config = dict(
    n_layer=9,
    d_model=640,
    n_head=4,
    n_kv_head=4,
    head_dim=128,
    d_mlp=2560,
    vocab_size=38991,
    activation='squared_relu',
    norm='rmsnorm',
    norm_place='pre',
    norm_eps=1e-05,
    positions='rope',
    rope_base=10000.0,
    rope_fraction=1.0,
    qk_norm=True,
    attn_scale=0.114,
    bias='none',
    tie_embeddings=True,
    parallel_block=False,
    extras=['capped logits'],
    init='normal',
    init_std_qkv=0.0173,
    init_std_o=0.0,
    init_std_up=0.0173,
    init_std_down=0.0,
    optimizer='muon',
    lr=0.0155,
    lr_mult_qkv=0.5,
    lr_mult_o=2.0,
    beta1=0.93,
    lr_head=0.00839,
    warmup_steps=0,
    schedule='cos',
    final_lr_fraction=0.0,
    batch_tokens=131072,
    seq_len=512,
    doc_mask=True,
    train_tokens=782400000,
    steps=5970,
    dataset='wikipedia_en',
)
Each number is 500 + 25 x the weight over the matrix's rms, rounded and kept within 0 to 999. Layers, rows and columns count from 0. Numbers have three digits each.

# down: layer 3 MLP down (transposed), 2560x640, rms 0.0455, rows 1862-1886, columns 512-639
# up: layer 3 MLP up, 2560x640, rms 0.09, rows 1863-1886, columns 512-639
down1862:517469488539533498509506461453465536500517518501496451535529503444506518519503496487507542468521489526480474502471477500481549481518497494478506538510490495509516492505471486480494502476481439487481465528527495487497513508467490524502462439504485517551501510495484534503559515499520506455500508520512494452476475476521538522496510501514484525492519511485541499458520506501505482500532
up1863:549491541465452470518508482467500549497504535512500470512508484489498493501543538516473525476521468470501472496442503510472538473492477488530496486471528452523492535484506521542487473545500519469503522501513485501499515495512518497502516473519505462493479501544486479532476522519495485481499553471492523521458474538496557514484500456463507509457531525491495497510505481520497500521478
down1863:507508516466497462491471462505524465524523518526471502487473479453536473504487494529502513520531476475484475498451509514474509451462489500514509500505511492547528488484489502532411507523495510509462496498529464480534518479551542497542522450511498520493523480488508499481499502504507515478500518486518526509482536471483495557513483528450482476487478507494544534508482485541512478488477
up1864:536440451570553512508522533463495456469521488487581526454515505496531566501455496481497552495532560520517514532481516546507505512518487493436488488477482482475519556563509533498505448522530542452539534532471484513506530460469441485506536569501458527500489461529505476528523499492536510440519454478485477494463496451484551510513482484519542531488473505517525521496501494532470481526521
down1864:470431460479504450484498483465469516545505494512508444496493506459524476448532511573482495495493478513423502556513505567450598532519472557476574498538452577482526594494530536490481481536521467519498499477471481470411502555439497496529525502513503459550472480491461488519505529517510472477549522471507546456410494503399484498454497510455471460468478473524581516529506536427521457521463
up1865:486484488537504537480475509476461491479505456528486469515459521511492493507470473480523522490471503516508527477502517511504485524475476502505441452522514489490516526521533530493502478486503521424508513530505472481499487484480511539507501471506480500501483485461500517544528509458523509500506468474481518473492513530503447548514517545512543511519499502490465503497489490489477555496498
down1865:483532460526463495480508471512522484478480503489514483503528432484535507497506463503510497482528541501520531484518492512465493488511510492510513518493485498496513502510497514485492498482507518474501472495498485507478458489530488498529512494495505483519544545504512480510467496495531490508536489518513521521528469499504507516519491500476480531500478546502541498482508499559488470512535
up1866:521480470484534488494502521491534503533524482514472523484537473474483485503489506497495464491527510503524499483498481473505498496480500528502475488524490494530486522521516493511513484471453509506499513504510534542502523514518528501495500485523499494510497477493500500446495495488508489554487522521424531560494488494493454483500535510494516519536512475529547443472522519460521504499522
down1866:479457450500513477499445515498539502508521514504474504487496437475504462502472503478491453540499482530525486450529456505512501496492510503507515492463484469460473470478506505523499493465431496482537515477518523481495524479500489494506476515529514500480488497447462519503479478511473472523499490524500518524509522457450486505495491510477563489473515510546493512490533511528516491496498
up1867:450521481433551540509483489508530521451505476510499523437492534497518506455463507497506451488483496507505517502554517487522455485493528493541509525516458478524475526472505470522474490546517500489492510524481433476500515520490519495468512496506459441559499480501502441514478519561554513521480490509520519444533491510510492466500525474483525454478475525559526500491512508458493510494509
down1867:487521541474500530542540502523447463522454456525521527539490525535484464465493538519511464437442500440480508497588497484456475506494497501489504501527517472524487489498469508443571476525519486490530542469510502450464486529546494503520528514491504486520504497525548499460501497498526516523470490525500498405487479486512453501456486514499474536509499493500555473491493503496473458546540
up1868:500520520491472486486508522507521508510495507552503505530540526510536482512493537492463493524518538506495561522540468499534515492508468472504528477500495485462482495498474501469547573500486488510461510504489451520539524485489469494520494488497514534465497495474515517505506506541457526515518501520455492468450506516499538569489467470480487520480505431472492511486502470514508484485520
down1868:478462522528528501531484519486511558461504470490495517479485489548484476566515483540480462506468528475545521506478524500494495474507529490501484510497516506547470520531509536510472487546515527559468506507517441540464511518497519494516506488459539519509504539489471518485519480492541521496493541462528473504486534501502495511524549511467542518499501539538488464521497523512520508519475
up1869:453496502511514535492498457507493485482485530501510506449495422506495488433470527522516526474520484502489463441521472550520530450524533488521520433532487515493483505536473522493513530524516520510521506537498561504480494488445466466512507486486519504509481484449501522508497490487533476524516526491548465495503450483499488453554474521520509542552537503478496507500478507455545526458515
down1869:484504521500503536448454538467520521451478457477538558475503484508471514489533462539488494509486480499478483497547485487484560510494542488451530485504453524472566470528426519472543495491516483494466482494505544504476476511476471500495536511491501512551500486511507530493442533447457514515513478540502525454462480468495465507486552488485493443502536490533491467501475471509522479497496
up1870:543505491525522518453499445473482507490525511525525475511492460547523515502536480537470468452508491440508483492513478489461454463497490504508522529511505471493516495478538517494441542498516469514504506453514488521497477484475524462521501504508525462498505507519520516550516505524532490538482533445512478499511494498486467480472508464517519509522492520510490487480488451485516513495498
down1870:529542519535517522511483516521487541492475461515536479504472560502502497515488514503423522444535512514458474487448490531519496493471510503537502533549514499526510460490467495486536496481516493541444512483474491506530464487512552501517509518497498559475560506482528510497485482501511529488481516552508478507514509472513483522496517463447495502447478478527525445476472508585496519504486
up1871:502471486508507468529511501553481541544505471518490495522504504541492563462554516516484503533478528528558529489524509485515522493544467489507454496508496507503489486501528530522520493463453510513467525448453472516518472531504495515466520505546551494509476530457527506545444461517543497503544526509447489530440490500522452484498501505532449492456510481475515547503497518500533523491550
down1871:479545463459498530500494495524484498523511483468528483515488571478493475482522478527530479499490522534503500473493504503480577488477516487470541533476514500484523501528488497515496553470492551491523483504487468525491514534494505460496480476538546500482465557492506511504540499471486459509490512473516466502539537479494542501476493493503534510507500471498475505543523525477533484531507
up1872:511489517561486498518529499515474486538485472486523475496531497491502492500492510491526504498503523528529503499505547489523500546500470499473488494529474502479492502511495486489529503510485479531500482536486510493543491552472484521466504531504496464509486499538522518475463517471494506487481512476459492496499483489497489543543486541514494488477504510531470524511528521493487490499451
down1872:505508517467508478460506497495461489474512540496512568539541496503497483476486472498539515480466478500531501511515509470452451496509504512527525534512461428487526503508486506493474518500481507512497504525517485475496557435440504480508530495454479532507544525472499498510471478482501510498489480483472501495510498464501507501496458510522514497472488502550534521500508478501578515518514
up1873:463495513513473446470524519458479502542489478510506521498483493486534471470519491522497490439506481526539512490533462497525508515507510505503473467511529490489439474489486529525462504508521482514531496498503498511467499483513518531455510489523543471536530513516476498459477508473502498499529498463469497494471489544535530556531478501517542567473510472493501546548484515465501534496515
down1873:475543504520553468502548510537462498467453519542470509468534512518479573459526477491476504448444465492519510491485513513499519508495555502502510525491485478514503449508472493549480510503522538556475471499493483486520503520505450437480539464503546535503514487509514493551526495513483487473484479529488466468499570524498486538470497500509503506530536502514491588516515494480454488514526
up1874:523503521527527514467498486480499489507504487470473508516485491474491517484480486480501449501494497495503519545512488514498533501544516498519519502490499508515495482498522508506515549469547521537523516544518476478534528507522497524465477475484469488531490488451467484484496511484515525484501518489540516501515517528512471475549523504494543508522501543434514489540542516529438507477467
down1874:487530477485533529493463506511526536504506512490483507517498531533510504513504520555488510557537457484471493498499522506523501511526496490498503554424467494492529471491476532471528500451494501492476543485473497512509491552503502450457474511497550564488490463515495486545514544504500504515509508541528523541497452462491523515487465496502514508477525459557506514536514495479490516509508
up1875:492490493480495507521446548469490496499487510533474482474551501493491492512514485515500512489546531539445465564515493501507517515518473483524509492516523498501507544459536483495514491468508443491504507499485481511507503532487498518519439506515492488505511499490503515474483482479494486486473480516482490523472513569489503504485518497498509463450493507559504526491470482517511488523534
down1875:524492470503471546500453495519503504499526517542507487470524528495523513520502511477503485491491525495496468481476536517480480548521546504493489504505466497457497502459504522506486527516489517466532474507487537448505502466492464491548498475517504522523503502489500491493555533464504484512480486492477525491446504513527535510507472502482494546478509504518479492540531558504460541514527
up1876:533533507503500485539508497467487502517493538477582509492526485473519495516516497502499478461479509516494477501498483511514529477507519534494497484502464519495465533480483481502476485518519532492498516496502511480514460481510496475516476497523446496516475480495490533468473500505512508505538445525462485463514482521512496519495530462496534493507516503525491502488518491501511524524483
down1876:517530452492490499506489513532470522508501497488497498490536557511477477512503490499489468462507514487479482507500487514519506513480491520512502486515502531485471484487513512479510509512496523535498457478507491517482494504503497489490512520486492526469490499524470477499539486544503496530520553510518499507500519493511501513481498539500484523459515485508489464484516474514509471467483
up1877:517435526474512522541515501455512468485483503518529495483546511474504476461551494449486479429519456463523459495468517489489445518490486448505491486538521474544492501511519494463500524521508472486537534531483552472472458524490422549521512486477498488487472516491501484510472443481500544476507510507467515487475477498482476479464547525525470464453553503494458540504489464503451459503493
down1877:491452546540583442500422464459582468475488468461502521507478483508496505508517520469498485479503529525489492502473490470479490436484555508522523472492474485460499537466546442484536475522450485509475495514543462519469536529506530440490543519510506582488474507529518463484488462522519484477500469525517515507519556479574549505487518441458531509492486498481467521487528542483479515536501
up1878:487577492527525515533483499467511520464497526524433480496434456453519483508485524510502473495481480461535508526489469491531516510505546498521487493490483490537521479474517500499545470497468477514467461463476517493487484485499470531501499502501506513506498490527479458526511538529508478532504520537440476493519506523439504512506500487470474492545540506524510524466532508519494499512526
down1878:492489471518490508510529478507510522489531511504476526496477442509528497505507507451543531500492508527499472511491480549460472489524514534517537461442510505497459526476482532512507484497480473540528472495504535487486559504539460478537503510537533501464517521488528502524500447455474523488512496516528506471500505490492487512486505501491497550511485484487500519499539504521464460462489
up1879:509489505497517478498495521477520491481471491519499517461495495481529518515456523496463498456490481499504501538489514536484494522518509510509519504492465482492464546523463498499472512515527483466473549503509490480498515503537490497466501519511489514510477499531478543514518460529459507485477476491515484499579498504510522515471510526504498489540466491549510541512481482475499463509468
down1879:548574533530503503545496505499464498489479557477486534463518490524518502500545495485503483513462481509519501487507511579495514500474479506507566519462583478504514507508490503486501489487527533499546519502556538544472436473534504495465482529537509492501462463503460501498522511510506522489478477505436502488497529451524553468508514561437458485540479504473528481494507502517493476561569
up1880:473504509518484497492522523504501522515509479505492502502491501507482505557521503479537486508509497523471468488512530489456492521482494501503521551493545504514514555509522516487503513502478496505489481459506500519493469528517506509463514491497495514478492530507531474484492465537468481496486495502502571501505533541524486539534519525505516476507474483471530508511499494515509479529499
down1880:499505501522497500509502471512515518515543496511490508489504524488514553464506511501486522473505498528500522535501470507485501500536521487482476479458503524521533465484504522508504489520468502483531510501505499537511536536497486503521465526449488486511510511458495500522517524524482515476512484502516494494510484522515510501494489518519543460518506527480516468525510483466506510477515
up1881:494556514533499513452471517490470509490528488502477519489463537477541527486511487467521492460504518473528502491472485482517490457451499448483529466501455514491488528510470504493457502466483495476534467497491476503542536513505539495495545503490492506478515543485518534499498460519482463471513508481504521517513474519494481529475499512477480473506487506459475492490517513543494525490522
down1881:530444499516495500468500541507507540532492519508531470506471468509493502511496522509535500468496507542523486482486536516515485535509523498509511509534463489521467462496534510474515475480463477510493519511527473439478530461487512553439499510538476501506487481511505493460503545498512507515499505477500492499495485543511512492528507480494441483495534503478486496514465512483470529488502
up1882:507491535531467553515478512523504486492553487532500455498537481480544497471491491521492525508489501588496515492487495496515532488491405464554485550507488490467494511484507486449518497528508498516494507540482481482516565545543532547508448460484544470471520494507495431507572525506476499534508495532535498522476534478500524435508503463512529492522482466441445430519497488488484457489550
down1882:459479513519517512519502513497468479496533466490489484555516487491519512479506514504459510465571474542464507497505539509493424469532514496538542477556477465522524476463489493563477561510498567446543476531452497502495514495468460516536441495479540495473464488480447465506514492532535514513496569518535516505493521489484512481476451469482513486477514477504505449513514480495467470427491
up1883:525521490478524517503531495503551508509540484518506465481518481507503490497506457501497539505490542510525475516494493506474506505497499488459499460497482548496513514527522544533493498486523517510507469530522459505497484499512510480462491515493496489511526513487496503456510504501499538481500493464520488534513496542509492502510482520526478471509494494517539436485490510483497541513480
down1883:501515563490486476498510541525505492474499480491536518520537495517521521475490494501517530521496469496521489495482457509534504494525517491462520502475506513484538498512493479496498493521503486473496511491489534500529472476489508507483511497486508488524433502510497470497479498519538486483489532502478499504490505530494542538490485502527521488479500533489485491489536506485470474525501
up1884:555493529549475493498467520493529527500507487518522521462496475511515530476495489528514460528502531467486491518486441535521545513456471511490504520485486513501509530484477509490499505509525528490496525570516496503494545485505524522516487509510483465506500499449500476497485466485494515515484462483500499481529502442458484491534483507511511509514483474489523526546497502480493495516540
down1884:482497512469520516499474492492504507469515478521490536504532470488500488483499507534528500488517517481499523524495524513441536561503499534509506480505484522528474513513495474523495471555470487476476473488518485524529492523515490471533479503498498503498492545521513508508513513471506547517527526438470515502462563486477460503491518492518533491522455520500506489489460492500509523456476
up1885:545486489505552477544446505493454539500508492458507486469499542489517498491461497540539547483503531507472503517497535522513503485537526464520514540526518475508508459526564455494482490553485515502528487491549500474483527480517494505570489511536520484571545482516426427473499537458588511482541525536454411512516548518503498551526453524482503509515455452463481569499504439463492481513485
down1885:487562496422509549472541489561489496494523508523446505483479527528502512484469496481435517541570520486501481490518513476499443512451490564572473488448473480514512469558509521558465512521548486475528531504504487480505514463481500489478499492521502480479478547455482521510503493500474491505514518508490479536548546477474483532499449452534414505479457498521549556567557478542520498516482
up1886:524521483436515564501452500515506475497484484500501536549521472488492536513496499502476509512476523522473509502492528525488466448489489496461533534492499539523507504502506499514501519462452463478494507500466548512485504474535508555490486489514526445491483542447478517459520499498525517488523537491541445499517499507509449457503499508484482489543505541501483486484489493549475507507498
down1886:514506496498575467499517508488529490450486530479478513535472512469510545480478456510531503509492516509486544512470479500522440496519488481501458540502468514500546503497477550502485515501516516519542496513497518535517523498532469484454429492546471503515533439549533501499480532442535544531480482529498520511479484511491519488492502435500516507520495527509535480528487503532560514522470